config = dict(
    n_layer=12,
    d_model=128,
    n_head=4,
    n_kv_head=4,
    head_dim=32,
    d_mlp=512,
    vocab_size=539,
    activation='swiglu',
    norm='rmsnorm',
    norm_place='pre',
    norm_eps=1e-06,
    positions='rope',
    rope_base=10000.0,
    rope_fraction=1.0,
    qk_norm=False,
    attn_scale=0.177,
    bias='none',
    tie_embeddings=False,
    parallel_block=False,
    init='normal',
    init_std_qkv=0.101,
    init_std_o=0.0,
    init_std_up=0.101,
    init_std_down=0.0,
    optimizer='soap_variant',
    lr=0.00851,
    lr_mult_qkv=0.4,
    beta1=0.95,
    beta2=0.98,
    lr_head=0.00594,
    grad_clip=1.0,
    warmup_steps=200,
    schedule='wsd',
    decay_fraction=1.0,
    decay_shape='linear',
    final_lr_fraction=0.05,
    batch_tokens=32768,
    seq_len=256,
    doc_mask=False,
    z_loss=1e-05,
    train_tokens=139600000,
    steps=4261,
    dataset='wikipedia_en',
)
Each number is 128 + 32 x the weight over its row's rms, rounded and kept within 0 to 255. Layers, rows and columns count from 0. Numbers have three digits each. The size before them is the row's rms in percent of the matrix's.

# layer 8 MLP down (transposed), 512x128, rms 0.246, rows 191-262, columns 0-63
098:148166099140128099150170144121078130159130090170147079166099072130103116117110075148174136094133120073080093103148140098159085169069061148139133181128092118098136086110101147172154141146163158
097:145158104127140093143120104134124094089110118215086121106123146076117151094088160148176121069179102142144135132114154176112045122122171133161155147124123136125142064111123123134149125100179133
104:111098134151134170073182032098132161165147115191109142165125120151086129113071089117152184114105138159091178113138205154173170113135135132144153117098139087151125171063104162169188176148128122
096:193109162172151091135134099138123149146114177128098090081143120146145149125121132157118127158170101158119150170109144145186142166107213124153102126118094130182122128131164194142128156124102175
103:191146108163167162108110151154073152082140142118092124112123141175112130076146094122122133152125096143154165096136150102192114150136126083049163157118116110166133159139135188116144119106120114
096:107164048142100129162133116121141185089105166167119140153163132098127123076168112128122103133144171124141143087101106108172121180144157123080122136143155081103129130104035154167091172156158162
096:105112068086084176131126132204175108109163107086114138165099149137131127134076174115146077096082139158084094119139163153129162100169086147109210081138127106109047127121139139135188134151177127
105:103163172138105090098132095123145170135097150113135128122130205131138162119149132098116156155095129145104096122141122150170134120087118143151147156187168199163145106133147112128152160135110053
105:109119117114140084155133025113110126152165107124130160141132138144183117125142129139105129116114143114099104128148097108109170124132048045055157169141148143183132182105091150091144099169114101
104:157090100168172158154088092194136089130146177160155166138121069195123155127118101099138131126141107093127140117065117138127177162137107113091097133110115107157150110169164114103118141131105112
104:098109122149183131222156087103140103089101137117098202137083101221083155187095126135137098145095179089129124107107182086113142132174110133119160120089202157155146161093094139172113149149175099
104:077147169158141148132169139102121175073130119121147113140161147114105122123149148137081169143133131104163123153086126130117109148104076127128150157167130156158170101184078220144125128130104149
093:141124153146103114144161110130129118102161109133111168123084129107139107127146149092130171127156170196113122151121112142087062173163102201069160198126140151118110127122136181104151119115145102
106:076106135111117118142192148138196127132158151130128128122130149083108119182158118106142124148114145122209132109137137120145154177157155129169111114132181120149136116123172100149128159127155213
104:107162136130108124153169107112154124102144129161123053159171087134156125128206173100078159154124180089084117072123179135136098107097112126152229091194121121104157124138144122133138132156134150
091:143125098111160096135154087150166108099113137143131150131119112145098121148098107117135080203080165135160185106171129178134073105174104121176145203134170127127083113163145193122105137100099097
107:085147066133097115125110105118102102152091060159078140125147136086098100147180127091096170097150168114104176116157164096169132141156101156154097100106091147178138131135158146164107116215164055
092:091142131136114125129096068151172128074189158098114085137127108125222113167143107130127160161064102115173120152131191132152166050164134095143142160116124114138137152156143114142143123146064095
104:132074119182124067078162078132084167100147152080132145128146137135142102145130115165142114199118121138132121183144152147124147216135136145156175112085151171158148074107124102142135115100154103
093:169149099129156147177080113177100148130148098115175095100146140034147094111118104085140055169102181130139084156140100183095111092075104089101122122138142150123168069125144107160144098191151137
102:165115187066104113091142100195158129070098139088096103145118108079104141100138168115091140147178074113099109094138170121173133108130116115131118103130104147088106137108101116156149159142114120
107:112085066087113107131135121181127092106140107143109154092144127175075139161128131098114127086165100117133186099074161146113114144140210151131164107140060177108118194129107145068089188083120156
099:112118115152089101144105091114101113100119114136154131101146115145188152132165152143118151082067152153102083089090099099101138144173105162139175096102179088128146108077096118157194099088101185
102:119135174106097102183180038103124138145137094189147166131115144165090149126114134124193121128147098137137199096146169156116071165110143091133114161083158115152101144128116157120108142132144138
095:076164115098213150111108144150189119185078077099188138150090114164157124152141110147150108114124134146118064091108134196154135095059126075123130101110103080087120111098153098136111151128134110
101:117134091120113104172144059124074116120132121147127126114091168112211079128113076139130188088183131087164150076164094192095115128115159120160090110095095127140127162108040127138133097117104146
103:115129070138124087134156127092160144122101137130175099163121105082131134088142148145120178083115077113072142116140096061137113101111136179064174135123108180121127169089132136112131106085077086
102:094034113124083128142143128127149126133113087102083118084133166158183135178069160094145139141125130141130129150085176109154119146142120092131094113174122141117121141128134083113089212112147159
092:073167105113111129127151130137147112147131155132061149107146194162208158175146096107086104163156103161079149137154108188069101150091166149100112197111114115110146143075129132119163121145020106
104:142105125134127157130103131093133127156155146133157122147102124174121107174140111168131113069073084065123138121087204202109132145167115120170127119189141119108169110122179107121079116138108088
110:165129084181170134104107110092197094113116118161071072106092126119117126169143127093100125131148099134103192116138190170149106166125117144073175101119127099214115143145141143156135149127063158
107:140172144114082169169152163117081130132165148132097092082122106149114175108102125143160144122120049119148107098148097102177117084065104107100195110116124205049132092103114094156140150107076091
102:122149139060205093147181058133112089126150177094156142174116127112098148116130132095090100172114107140105159129127154149133101144095117136155138178147063132105093155103151148194156131144104076
103:156166084156100130096124142103136113130167084151137120118163138128146105110138139163144105106113076156129126142149138142129145125130102106143138184150202135054115136173113145155136078142224182
098:158162189088148111111091197083097111147138109138062086106151096167175124158088119109124102166127119142115196100117068153104151093122104060141134139166152130077131163168129132147156125143134159
096:087141064174143066143119117066160132155134104157132123194101137117098167151154124072141124094120149095118108146129147136186154109114239159065087128181127106139098095160155152111119102133104115
101:071195122117152167103135166157110116118164057155115185171066151141132132111139091097133054165108117115088108178129141105136095103163112149163161087096137106090097126123126164155127131121190122
103:125115106093148120082137101122133145147095128126085110083166135118140137145159180167118134127131154104094113106107099143097086122107141132128075136139040131134087189136133142126074092095158135
110:106154114159097107116123142123088138170089141185182119171155104130137115122156139103125141063121141156098116147168118171161149069122144140125096158076167146115142172128139124136102044130069118
099:121110140111175110199107082183159156117124139136167141143100048158110122131139158141107098138179142175093147135121087135139154133104104124183073120168218074152168150085118150162129183143140170
105:151109067150174113095089121152115143155105086141091112145120144069136150116200155141061179126116137181105145088174167125128098109078162151124073149077092114154183180089122108099073077137093050
100:125116098169136140126151144154149142103148112153068161104179119142130125132140066104145103117062149177125177099103112104159170136178092159135187133151216091063077137125113129142121155172146146
097:112116079204150106085108124064100164091172110130121096120086119132156120163183089137132159122131054130128091108216144128143140101126156069125131179084125153121135122133122099151129192162048123
090:096084123144153124148147178090105120127164150136083128165115102130181182178150173104129123060141142173096121064132078153099134120097234156111133124146194141100142070145121154121087106115131151
105:151056150120100059108093131133207128140127140115143157078124124141132144156144180060196117091130199124129143062124155167150155105126150150123107122135122180145121147108067195151150136093093150
102:138092077153129080142148155060153111116105130153112156127086132147062166115145091107124198187134141144134108139165157088125131071108150159068188181098176115121192164156136157145184076120180131
100:202105127158153124201094118104114166121078125132120188123075143097106068124152164127130143142144073091134078137122100092062126120180176130106087119175120158125108127136120119107148120166101100
101:101111158109084180152169172206150121132066156091151153038114089112111139125157094117112120120147092171107108122126110135140113108160110143122141150131122198114119129172102145131158120112133181
101:137218101089123148104138121197178152105104139072150155077091161174127128148146113147131093100137156145122125169063157035100100125102121084132143099146153129121107188121141119149112126107128156
096:167081213147168099139145160140112141101149156110132183074174137098144140096107149133109114152132154111124170077108139111125164153148143130165140142097088039166161132182145132167143106150175101
097:171082120151139129135142124168134093143118104087127137089140127072108144163148154092135157133144144153153142166128172040130151127123186110178121147105153156098070101110095152045160130147156112
097:131137047133139119093097118088159099149102108158135103114085128133094053098159106112110110196137170096164156136104132108157096106113088101126159173175081182138127127154108170187161141099161166
107:121137118142159158056129082127129096150131137158143094092174140078098173099091166095107116165085094156196079199114100170063165100088150086158098076189095184084103083130167131159089187171093112
098:099090159109139126094159143131164092164210138106129137138091091145124172121046163167155122138121113119038120121141158110133146109133099119165076176095139128114137109106174080199095107114072109
103:131174125098071154167093139100097162125125078195136145171099125090084157125183131167175114164114167109165161101157111137161106121145041133153079157110153102116175138154085154107107100097114096
096:133134139084090115149176132145092151135139140173108141131142136098135113165109175078148115134130144105095146083151115093066100173147132121142097168195129133097109137183120183130156094154059179
095:171092236147141175107160134091081081102099107123121097102162135156086141178129115089109096135060084102074135121104105142138113100151148146136109172146117072120124143152117096092092144156101147
105:125091117144095149096157107086143105088129094117187099109137111147111108117149199075158085173113137158127102162144108164036121177110125109093106060167134123163112091181162072163180134111166129
094:155130119078141089115146122109121121185095093147103169164169098186084163074170120122198108114079096124146154140142150096111103120115107165118104167142145199100138146124155137128117147141148087
102:117149149121083117107120073142104126145127140150141123122165134178155116066138088117156129159136186137129125159165161146100094110137104070168160096069105136076142129127166096129155079118137119
095:146126127088112169191120137176119171134173154129124125148097165144160162115126106143151077210083115160085111144126114111132099177099106149176172087094161122107092089133138156170176059131123097
101:182169133140117135136114118186152074095144150131093123065140140142128098097084148127147110162127096127167073205165161062157139067112136125145127138151146134204115164102167116141182218110101122
096:155095150112114148129094133161153147128106165158076117138126169143199059140122105134096084139161147125100143141137133145143134123072033105109122076137108133137142137133135069099207185073135101
099:122068115106114106126073147134144072089114115144163042129093126047126120138187127063109137098156110210124130168129085131189103090200149128167162124136122146216146084115074097059115110132102140
101:115095141115109158138171105141099130159187092151159088128155156124134068121132174132076174145118183122166106083123137157099144123176140177155117122158127156106125085171081159133163095132126118
097:119126108179128111159148122110132108161118127120095089135137154178109157081141136097039134162133119145082119155168148140098123123126069107165114123094070104096174144138123096150152196166119148
097:113091163145070142114154175137117113082161105090126165124144100120173123137089121080092109072186126155145100147107119132128109072122133077100124064091051182073095156076062107176177082139155198
099:107157141145157130094109166178120153154092099095159144162121155116143133174119099134083134065137077103122193187089163133136132115164107067144155150140149116167119117122175082204078202130061091
102:141142072094164173120124115094135167106200124123125130107190138163101163154163156162162198127118098143091083140122119137101102106133080111132077108107141090062161102085109104146109112147110111
098:190183118112107112145098162222110141193126122159127142104122084124089124150125099151153121161100104069098130123084148154144113161110144082080170173151160184139083148203221171132144100122134114
101:161148160158137120104145082166211125100078127100185189115122126160118101152116159140139095117101140107113104135105087159138131165159100187128122150131082145218108133146109104106117137122181129
105:126105148117137158178040154143098083114139122117107180160122082142140118142168110122137076128126143120138098147171142087120111142134082125109150150136045129181122137099146107111158133120131146
# layer 8 MLP gate, 512x128, rms 0.268, rows 192-262, columns 0-63
099:088111093121143105149101106076123142065161203093109117068126139110154099139152177153072131072126088135109140130103138087117124136126110100159100147127135133157165072079147146180096113110162107
098:086059146078161100116113161146054124089176132170110122178175131142138116079180115116073165135116090193128129128131120119081166117180120103097110138166161114159165111045066161112096128102091167
101:142103105148156106130084096144140114073199139141122134106131147141171156080086087116137155141183118149113066161194145140180099066098136180165095117146143113158087175135117149148144128089117136
116:150130112113127180084094158091125114157150133154171095135210154122109128068058138093129141149122109141118104109122167098168164130091135121139164070087188160109134139164054158104123128114171133
099:197124137126129123131120134108069148158082111098112155107141064129166073153073087140091167128101074190157087161142142114149148110109137109061151075159110122147172105114097125133136182095097092
100:096092098094148167136094108140088089189186161117118123202129203159128118119171161119152078158112110121072157082140093168136143156195096146101142151141130100090112124143154137102173137177159116
100:134138127180113081083135118075104082131138105115119170148092206096172145140109075108079111109137119176037160204125126071120149117137139124145119135121094116080102099088131069108165106098144166
107:179188104125128077117119088117110136181158151103090146154147178106146162152133157118082155121181130139085133133106157168153158118116063136162135148098136077126211161169111132101157110164171127
097:122144059146079168092133075211094119090104095156104143118165200168064131126166134106154087150117095139128143168128120127196167154090149132143180176142140150159118195096134086140089147133083124
109:139084124195159145187140132123132125075075159127158155184130135130185132092094076149155059106139102151166085182167141182107165131136077106121121167120166165084100096153148183146141171094157184
098:131100146144194129148141176155103079194147121085115148111190140114145088142137154145152076137150123187087130128133044155149184139133180159147113084113113106137137073168172087139132111108171122
099:113167117119088099099095146133056159133153101097086116114108144128170118116169143138099108095136134145145142106068115075109189101200152069109153075126117138150143121103099190152064122141101154
100:132231127048131104149113125128037149107088181159164132192132142170108103121120094128093171089120103131133168185133147064097158138097139161144095040114109155078109140073097095125094109090142084
109:131100088142174118149126144175144164141079132144134127088117102134163127141148105143129114072064147153142090165127159084140155116146116060143144135106169118113156171138165139197192103110101125
100:145148151083104146141108076151055163210050102125153146180152148138114129146132112145137138120129165166105103103137138112179141154116142192133140041162120160163173129157130118119169199150075134
100:149122122118170100114150091135103102125132103130100087189124073138117125111128089158170181155084146089121119133178145142201174129078166117135157099141124087074145162118088098114150210100199114
092:133160152142135099153098184104124099111087126159077187179138112140133115131121105108092102172165200116135162110101103118064228124116110112146144071102131115109119143173149160146099140164065141
106:117127111111112121037162153124155114108141200135042126115128140167091058105169124152148109169081102182115096113168149126120166121102121169145132124116171173101129142154109127153167105118141100
098:164115144142142137129141073157138169091150127138132111105123149105091084081109104150164162155108092168181159142146159128144182163139129112110130125166060058186167143145103139146163114120150171
103:113110167137160108193170128183182117140152059132088152161148088153154160119147155119173149092121106149081104098143098091089136126111104138123141125174176135183098131116083119119082170175171157
112:140149090150164170093208173124123133087154118138164071181105176142156177100145183162182146126112187149108100075152185116125128135133072112159140120157157089120110135123124126083105193163149088
096:192123153168109111132130146074134149106158163083166087166115155132168105154137086091061123119204072136069090157095111141156179109141119123137157124106099119128100178159086159163124115132139201
103:144157139159093141129206144088111101134125182128047110110061112124163122131132119153090165154114143174115074120086111191087121116150147103142169077098115158144163084154115155104192131108087107
091:140131195027142133169153140177158129133077118124143155111137107107104070135161110135055131136149169113141131147099133187114162107131152130157133094146150136132164136198126162193189155084169116
105:148119128086124070150109123130090105166111091093136193141119099068117123123133109100138180156144087169143190205130139082120132179122099100096097171115112109136134099090185173103113161137149122
101:139151140119166148140113197132138085166148134071151133123164128114059116120132128195141144116104147123162090161040108074139100137063122128128084093134170163082186166189091106132107119139099141
098:078123105067143149079134126111172156117137142140099094110120118162102130147202101154136135140093125221067140104129076166122152100152111161072108073085149166099139115163152101093139106135170135
097:137118125123185187071132089149108094111091148129067088079110166103107146092128197122108132086132132143145178070139129111085141107144148110109127103139087142158144092134148178151097161196149187
097:129163120151152143154168150091165089166103070062123072149156108155127138136116106129102096109099162140131111130162082093147161084145127181146128071195125154133107173108214157168088059110121156
097:110104148109153166147138177150081168097103201122140206067113119051115081174150124161130160136158137171097069161115148133110089074084091122092135100096092104146115119143085099122090120137111160
104:132099086105173156130132153112125121076152179106102086095141120122175131119154130121086126165185071156095121062123133116112133157184146093113142153138111110132108118136196122119101121164127150
102:106123057127173095123166051138121157117179134165109113111155132094158100095195130140130153134153110146135076110141055122154169074105074156170144121108099096146127151182126122155079073157148120
100:104123152094066156139152122098141123130148117082078149115157130063141149147140108155079123144150207104123187190098129155185132113135090154100176090097176113191157107158140173112135100147134138
100:177085122138124097148116113147113133109166111114107124203144150075161076129125135143107131130157099090094164109136160125143183124098152131191142100101156114138134071074108112104096150147126164
099:150100064143100051112153096178119073128128176161118106236153117118078132118133127131118103122127161114065129158128130179096196141088181113181118156144185161085115137107106155142162091163075118
102:105159140075155134114187061118144151080108125182075098123117174126089119140120075083117192166102128169086158155134156101079121104177151129103135142144122135112190103125186189151112120110134092
107:183120149131127152107155108104142150061146131163167112077093172121111093125140131129121104138134120092154153143107188118158184165107146116199110065107134092182153117087124182178162118107180125
111:162178141067086145111088095130097101189128150108145056139086085071146082163125131101153122101139160167099086081111136109143124115086121109157184117126105134123107086141129166151125131114102153
101:083132152121137151236154141158081100139106087172175109173124088156133143129157102129167144128148157153151105141079055178123162103109143190168072120139139069134099162163116185077152088133104162
093:114186157111158156146145108174063137103107121109150116113136132165156086119099101134188118143183099095124188157156153097126103108122129156113161199157107104140099105163138096134148052105150135
102:142071166137146116095087074134147172213137163160132126078104128080127103114093154158150102078137066116145117188145089113117104112064117103095129090080123126171130136136138170168088128123121148
107:145130157120199155112129094164138087181154160081086102154158198097115119158117163125135166134125059159084151073094155141124084110160106136122119118099100113121104151180155143092064122086120156
099:176123207133124155141107113140148112143237169168156125174175065144139114086109134120119127158137138160159123153117156159150150086124114104165168132140121103071102106108159146156178122180070124
104:183128144161153135138169154052167144127123117158144171149138157103098118117092098150154118118106126113121079160146172112140127088168137170092102115166100134063149051157108133036190077123120152
101:087134134152116120114142077115124082119172134151090129158109094139156133138060125119118106145182169137140143094143133148175153094078163147135123162116126148153148109111093107192133076065153101
109:141138130094143108121110095162099074093080138057122096148073111129117107150144147198113085109092172165133150116084104144070150093141120109080151112110144083163069134129113117189086111118148120
113:151133139114128160131068109184090121080145216107094146118159165192162150146174143106153078129117144147092163091105071130112152119141089136140096149152095086069145154035111158097158129132121064
097:151157153142116175094125092205160128077132150078115123135160152169146099143110080078070146149151150156078118177159160122153128168102126146192170178120168134084137119126204174106107112149152178
096:228117106123120081131164140134121141162161096110123151120141100145094111127089124168116101141136137127144099154130091133085042126144090164069167098156153060137161155122124072128100107098185158
095:132115099140168102079080144147122125120105152077118201121138120103170116084150159089127165164092119056111129157162161174124171117163156127145122112195114129139115128148190106100134149173136146
099:088109162170150111143157151138150125173165105126114133078109155168165154101214155138139096135190144148112120163150085174153164203107169138097165065173094131128139128083145164139113169115155154
108:108084109097167099159189173143141084133164164106128084111147148114134159148070065147069124123062111144097086148139181145119118113117178147127143068125171147129152152141104127124099178162107124
098:179094101128128150153149161101133130153129140129177142155125140096121165050152138147187138156181116117127134137134118123091186102126177134115136080152154124159171071054129168148142165086133132
102:111169148100083121110102130127129089156171162117100118164133090167090136149116138122174151191085115167096115132200160151136096139202099126148145069130118119086090102118095161130151040172175111
096:168119108127115121136156117147118099131102153171179100141097087143130081127097160078146126145176154206126079140175122117102146171112088117166104187141112132071123147084090188124097174072110142
096:157103109127130176163121188168142137186134114143093135117157123110122026096057141116098133137105123152080149140190145086035099150114103152149144156154177170112150115129170173127152136122115162
100:159052113137106111117160127142162194199081172154146151067108082153110123126127131183094106152129152142175121132104111107075107150118147100085156171088143116166194095158171175099094076127136110
093:117126178156120070097104111112098164099138070139113061141132118171130124087102175160104059155113116149124160152149197116096124076137120149107098123166104159107143126110155104142118137111135072
103:156129148085138227146110175184140151076082134086135179112166149125154089089214138101130123120135096148125148104150136106129182072131090130197142079114112174095142143125154122185124139124092148
111:142105060163084097110185056111078155146119116122142131184156118128142095117144132134120072168086066107119129169071174126167175172137117142122132108103119117108152128133108191090140064090131134
102:197103127101180172135131159128133103153116133158099123144131161129147099104113233103120109091150151180129169106141150116123131090113132106171184134079107142136180141079114105137173076141068123
093:122091195123206112126096158142197099095152098132128122092125153136133168174129147134108112182123101110085193091129162159137093093090207144162121097103151142134154107142107083130183128139095147
090:143134149103182056155138130096130145122074121137130100161120121129138173167121120179162130083152160193068083173178123129176160059104100121086169127148144096131090103133142093162146114220142163
110:152129086155110123085144183150072118211155093170175148140152121151155104201170147100119052098107175116127092181153109129165092192183138085171100116088127129131096118087105141149081107137114142
099:075159141145109094153049137196122124162143077142109125192197127148121132118089094109069166120149097107131133116091122106110120159165225148084188061117177159152187160139099124132147105130114121
099:139128107145133112166080104132150156152095139096154150158161146114094090094177116066165110175142056119141137102094139121132100163158092189128154066147155155199107128089131140164071131157083083
095:112095101130137097102133115061101182090047109168127093116113172150123128097106123129084141152119150088202105134126100162076090090129193140151197133046136133122118137103124131138164043112118119
103:130072142210199105138112159128131171118149157081124147132110128191073129165090119171138116128133130159131053163138083100160116133131100114114078148103124099090162108132097139106104135214120206
095:135204083134149099181109079131144117150196120150097146117126121151075113090108088042173099165206094121092128140149144128119111121121148106135092112076117077129125118136066123163136120075188168
099:144135137111139157120147081122126081138164138164121084131155125163114122080167079099191160129120080132045091160120129123133182139133214134099096166087166168082183127035147119110106071107062116
096:107170060094089175164128063147130081128117178124143162146152127134083151096192097107098083081137094090139125116059093129088136108127112082125101096103179109129143167160165130158118064120193108
# layer 8 MLP up, 512x128, rms 0.271, rows 192-262, columns 0-63
093:084141147065114091112157103136130093104109121088140139161183156107155131162063155157138069114176129148113114114067169186105076125109138178132137182120087167141118104132098145097197122109109125
097:082186111121148162126106138150100051129168131144096137140151109171105133105158087110168095158116131150104120111123181120122053198104164108135155112116153106143123129152143124047142159147118127
103:136109158152110202157118139124166120129105167122128105140110091162150068148083200112110074086158160104195134150125125121096130077105125121169181115153180151096152147171082173146155132174156140
106:150117187174126116105098124107115170180092134099087138144161125100134150168140139073061129133112083071116088110121132154139077083093113146195120123141106111116089135150182150151145117060179086
093:130134182123146159102175119114113159159098123116154169156153093122081099080149162172134161118115135150178172117145135138154113110105136065092109201132111044183156140138143072152066193181140149
102:096157155172132131131165114106100145118166140148166158110168140089151174106162110095116189122132151151111111074136194091139125161110136100116160160134134192124107081149123133108138156133116106
091:112170089112079098101130102118110150126136154065133107122105121134167110158153094163144081137107124178079231091140106192177127135152118143096100119091118184121136111129203138115113118154109160
113:156171106127178069112087187149166138090116161134166107084072156107158141144157126153143120107090127086099116102070147156079151106096163092091113093162146068073161113137103154158129170130091170
103:141135175166161148182159098161116099128167092096181107085116102114156126174096173092104109158102154109126162105135151166082155140135108126097116105145171123136150158139185134110255153153131174
109:140135077165170130222122141128148132129111085089123125134178147131143145109131115150168175107081108058108153120184114175122133094161105156118174126080136093111140126133121117161111123088129157
098:157177152135086177110106148081162152148133118119158156144149115145143084155121141114100155109131108141118129214087122153114086108133177123131153187164140096127064084141167108118116102134171088
091:100160155190065076136133139067128155082108142134146175164125108144105147090125075113073130150176051130129141113140106167049147151116148124120098141141131085165075094097117118149156097131086134
103:138170124134108072114109127081106136087107053161124117126149115094117146111090098166192093119157106103107164116158139068104129088068099132114100081136138145085116044096130123119161146188161139
098:186120114113155125095092154115133140167121131170165101161100051143138155162101132121085137108133171148157140185204164096050174174093160153160149208149157100127108194081106181140122100118163196
099:150128136145098100179138122093141146093131092075116199159148075152135154094186153085142182091081113117125149049146085106145137136097056088075137103137131127110084161173140131184205094141185115
105:141174173165084097128132200138142122141138138164151145059153168144071140120170151093100103091112115153142095134107123084155112120104131101130117108135129078217115094028138145119125171114127042
090:124111209107156144120131146120077157115078127202166136145134135110115080120142141048131138150117155154098142167157102080124132114190090194149179160132144170150064133086112091109129131126072134
107:047155171158111108092166141114140098100159137163122103077130138122122118141144154129134109136091187168123112112094151095176137157163036105134161137103157192077177136118060130145163108147151150
095:077090158110136092119167107162156140145123081110109170169178113126125134117096112104131120083097097163132093110136035142149121096128062130068150112104127078125118087127102132111137167126091122
101:146171092151118149166153158108146090122151078178098153085122127111166091104133145165137103155098088119101125127132057170141163187151076069144136112084148104120105084095149088062101110042123155
102:133126144144120137137095148162178221038180099107143127119121163153115175141138171176125165144161190110135170153134178154151139124154142112138140077188162189160136179107120082158144050162099126
097:188135133081104113105099091118109140132118102121143166110097195128140128115147165168188132123124092066089133156096171169165114095113113095090110127133054091148109109146095096160068111088110123
107:113103102157127137118114201151111165126112068073096149141143121143158126107178118114122165157129107094107087120123150121172179177149126137115195120097200052105135145142142120072089129145111150
090:139096163121184203177136213180163101108149136168110103157160203132135123131153096094074172093111092114103129108156091144112146091154188131111121164102167142126148087120120176133126175167150175
103:136098135136095118101101086115122116099107224146156127097166172112140124085188105164118144146092201137156138101148157108157091139155133186131131116119065136126137065134158153198142131172110081
102:196095116144127122107107129143150111179100123162111094116103143126176137073141124160113136139169113151167114138111118124191139153112127116186119160099093067149085144229106135169154111141173127
096:166159122138157146111096117138196162117160153150101159141144130087141069130172151104113119174108136153097097112137194162127126180148156157134065118168088071068121128149123100094060156111081117
084:203162093167175159105131126179115133154146131125114080130124160080175168154076116129080093085103090148142181111103109103164094195145139142182147154124161181170143143189182209147118153109121125
089:161139132118133069139137137182073128149095097118097115129160109120115112105117108160139113143099155127108146104054150151122079091067095160146121148133214159105099145146151176165174108156112157
109:167120165141138126142156082163090186091068101137095141102109149094099111148141128074160130124124085152119169077089103133118135122117143159160099140071097074096117117030087201167111146118154132
108:116112135134117120133147109085130072070149141128126128137097166169205134060115095129123158174108097109153139136168117139108150116166105144115136151183136129076137103110148143094101130132127099
108:156130164131110118177097105142138120132139066143145132208131094083086129151092123141151121152107130218112105115143134139116099044085124140145129134165071102166102130183150070192091148158184140
097:125138132080114122137134127105114140109122193117066112117126192057101200115150181133145152108123135074144118103080087148124114147136131055146139137126140157143166143171114121130154132088115159
105:043129082170127145119134148094156049158099131114119130133080091154133138164162151077108136115112112128130104139132169127113117116121109110093166115161174111102059147092124187137103105160081157
092:118094135098130089131136137162191151069158175098103170124127124132173118144114109127119109127157090110120110131082086123098123124166149113140169092142196062155149121108122159146151147134130113
100:149175085145109189082196136138104179128125103082084160132110155129102113100141083158157153159116131135123146106152122165065103122086130213087097106179124141169130154117080118184086114175112132
105:102191114123122062152183113131133136152111201151100115156168108114114134134153137148117225126080137150169057171102152136136116128111078179109187138151121144147138145134108163151181109124114107
109:163154118114232153161138133157065117084133082084137071132125096151100108113133161164144086089127129115101179100148073195186112093158069106087134159086100113120140140135085146104119113160145099
100:102076128058108141198129146127102097087135184136161113102088163116115139124113101119112139112173125118157114194067068103112196146135213143095137120140110114120128176156119138118127176117112144
093:199093145112147098137122053136116062101105198123125174146161133089150100099122146114102158160185133199138139117111093157142135174060131199096135152105113097119161113077196110130099119105146143
109:084128181102092139144160093158109160111111098126159122122173079136065203169074123122131175131142145101090138188149094151143202145177153083123203116090128144101140129157102104089118129074146126
106:148048110122118081174046153125089089152140144126088083098154186154190102159068106121105162153135135126099155135125111115110147123156166130062130149103146089149156144152128093083106115150135116
096:145178145126103122112157113180213145165080141205166116098046092120126163166092185116108107191123131172172178147111105131138129130125116137165156067175119121201155149134110152064175132111102126
107:095122133137133141123071132105122153151066055144108088093143129148124124160142110094086153108083130155137154131094126107124121083101143093123058164057125092168122144111122094116081076114103123
105:073133136131119162181127082060073159129194130089181118135205196124163155136156111072086118135171089157087109105142119123139140153163134144091084151127182055110143123118112145145166128125117084
113:106132095113168097055154127111138188142107189114150079084185101075139157142134139140163129149153144128152118119108120145092124107092074124087208146100099118199092162097136138088105171169140121
104:139139079117134140149163147128106026105195089111122111196118135142111120125166072127161137114119163122105156128153115133142091155132161141104163192131170182160093138145210091148106172147077136
095:121136105119145107115147096150197121119113103141108114081160117168112137057127107115101119160083112158148138087097112155080107105191170109119113102100123104166042131178089063133117127166112080
097:120146162163161107158118153136122161084136095096127092198145134111181122132090116106099147103141120079141128092153089146178088122156150078148177128152071107150128178070125104149115115134132159
093:130161142129183114180183145092133074144143159104102100111079089125081115117175154084104089143116131126107100090173157118152070127134109166070142140131084090109112097095106162097128082118080148
095:080132134072133137127139095149060086148124173111095164077110107179102145241139097108079140124143135115115149155108137121110074127157091127143090100090083136171175145103182078156101152131163114
101:119158094137172117093196128146120128084106115097110155046099133179106145160147110134189098127136153112077182122146147158157106127133123158142126134109077133147133150151165163129138098144149089
099:133116197183121132106161133215173102097162116168129138157136125119128146082129086216178078179160132145126186118138129163138077146137059175164147039122126112136137116145112135115122054141103143
106:150211122071195100165140154126121195066160145114112115127143098158134119168101132099091109127134170095132100122155139157177083087108122129062130118139138106107135145109097127168108169177096193
098:127075161134177106092155168136132129149090141130150125144123082090136166121173131167157121061223173150151143117146146134139146160123156128090163193155123101068178175150094066163087131132139128
096:070113110164156166091109134134154151171119100124125141143054098095117116109100092150128153190168115127084099113135198041106144121134146196165114097125125124187131120177127079095071113164080163
110:069159104110053114134153075111137141126175105117133162117114112141164103084141131138088165208099118115118082080094145098140100160156113172164162112102102068154165143135139138169096072074145123
099:147175180094165112129113077064163150152123164164112149166095118081155154115125104118093127157084169108104131114124100155112118100161174102087141141111126057143146104149124089141179161111126162
103:069076090101066082088078098111164073148184088132158122070091125180155122135106155135079151125150140130095113163130088171125144189148127150175171173112176133117126076141163196091082075118118074
108:128146160164182088113143158148119241100149116181198122117069112126118148106172099135092108131143189208185165119121120197104073102131129137148139097160199163116098129162183091125126152081143116
100:086151116186099165134101152144144099080165118129155093122161065179154151071147118107144157088076095069123073112131091149117096092090154088141142084111141082107160078056124140104095144120092092
099:114095172110088093176126131101091182058136096108130094139168118126134059057133116140158118135045126081146090117146104109084136110089129148153160129124136159116189120170179186171164156125144119
098:102137111125107155100148131180138118135084098139127139181106119100165114168132165152148102175112103163095168097114137086143142124148155116141138141133140149169155024162126159102113155143154140
111:112120147175124142058060105142153052126136162143126106104124187115194166134165078123088132114080089178140112155170132114168163105138163147118060129059145122125110154122159117140130117185126142
100:128081146180096167095176191105136168131098124087197136140125176107098087188122167181171130088130124126154112123134170162097108106107127109158099138071091109083199179102127148125193163143154182
112:081122058085132101143174130109144140103147175147163077068065104120113146126169148122078125170117077114163102102161109090121148187106124065114144132148099122121161125146141137159162108171161115
101:161164136060140195145088131161125132047112119128074192116164124133139126112135129114155188141159172152138160150163165153168099152135104097086117148166143130105160158100171120142129126152114191
095:154162071114111196120156128146152110178125089167154110106144112133088123129160137090186172131176135139123218111096174187142146090119154199160117072145113084130089110195163121140135168070127090
093:147138117117127109093131091091121110138157161088134132186083101092151092121161131089044143116210129074080154170143120134092138102092112150124103086126078154146171100160190099137089127133112164
099:114093115172083071129137165134079010148108106166124069172109134142156119114097162113152080112139103156134120151154088127097094141177149096107163159126145129129108146118066130174152124141104143
101:038127156132163147162125122136140072153152123056114088138154114147134080170151178051089142097047131129175095100117112102100128111123121133121134109136122167132161142154188118108192131079200135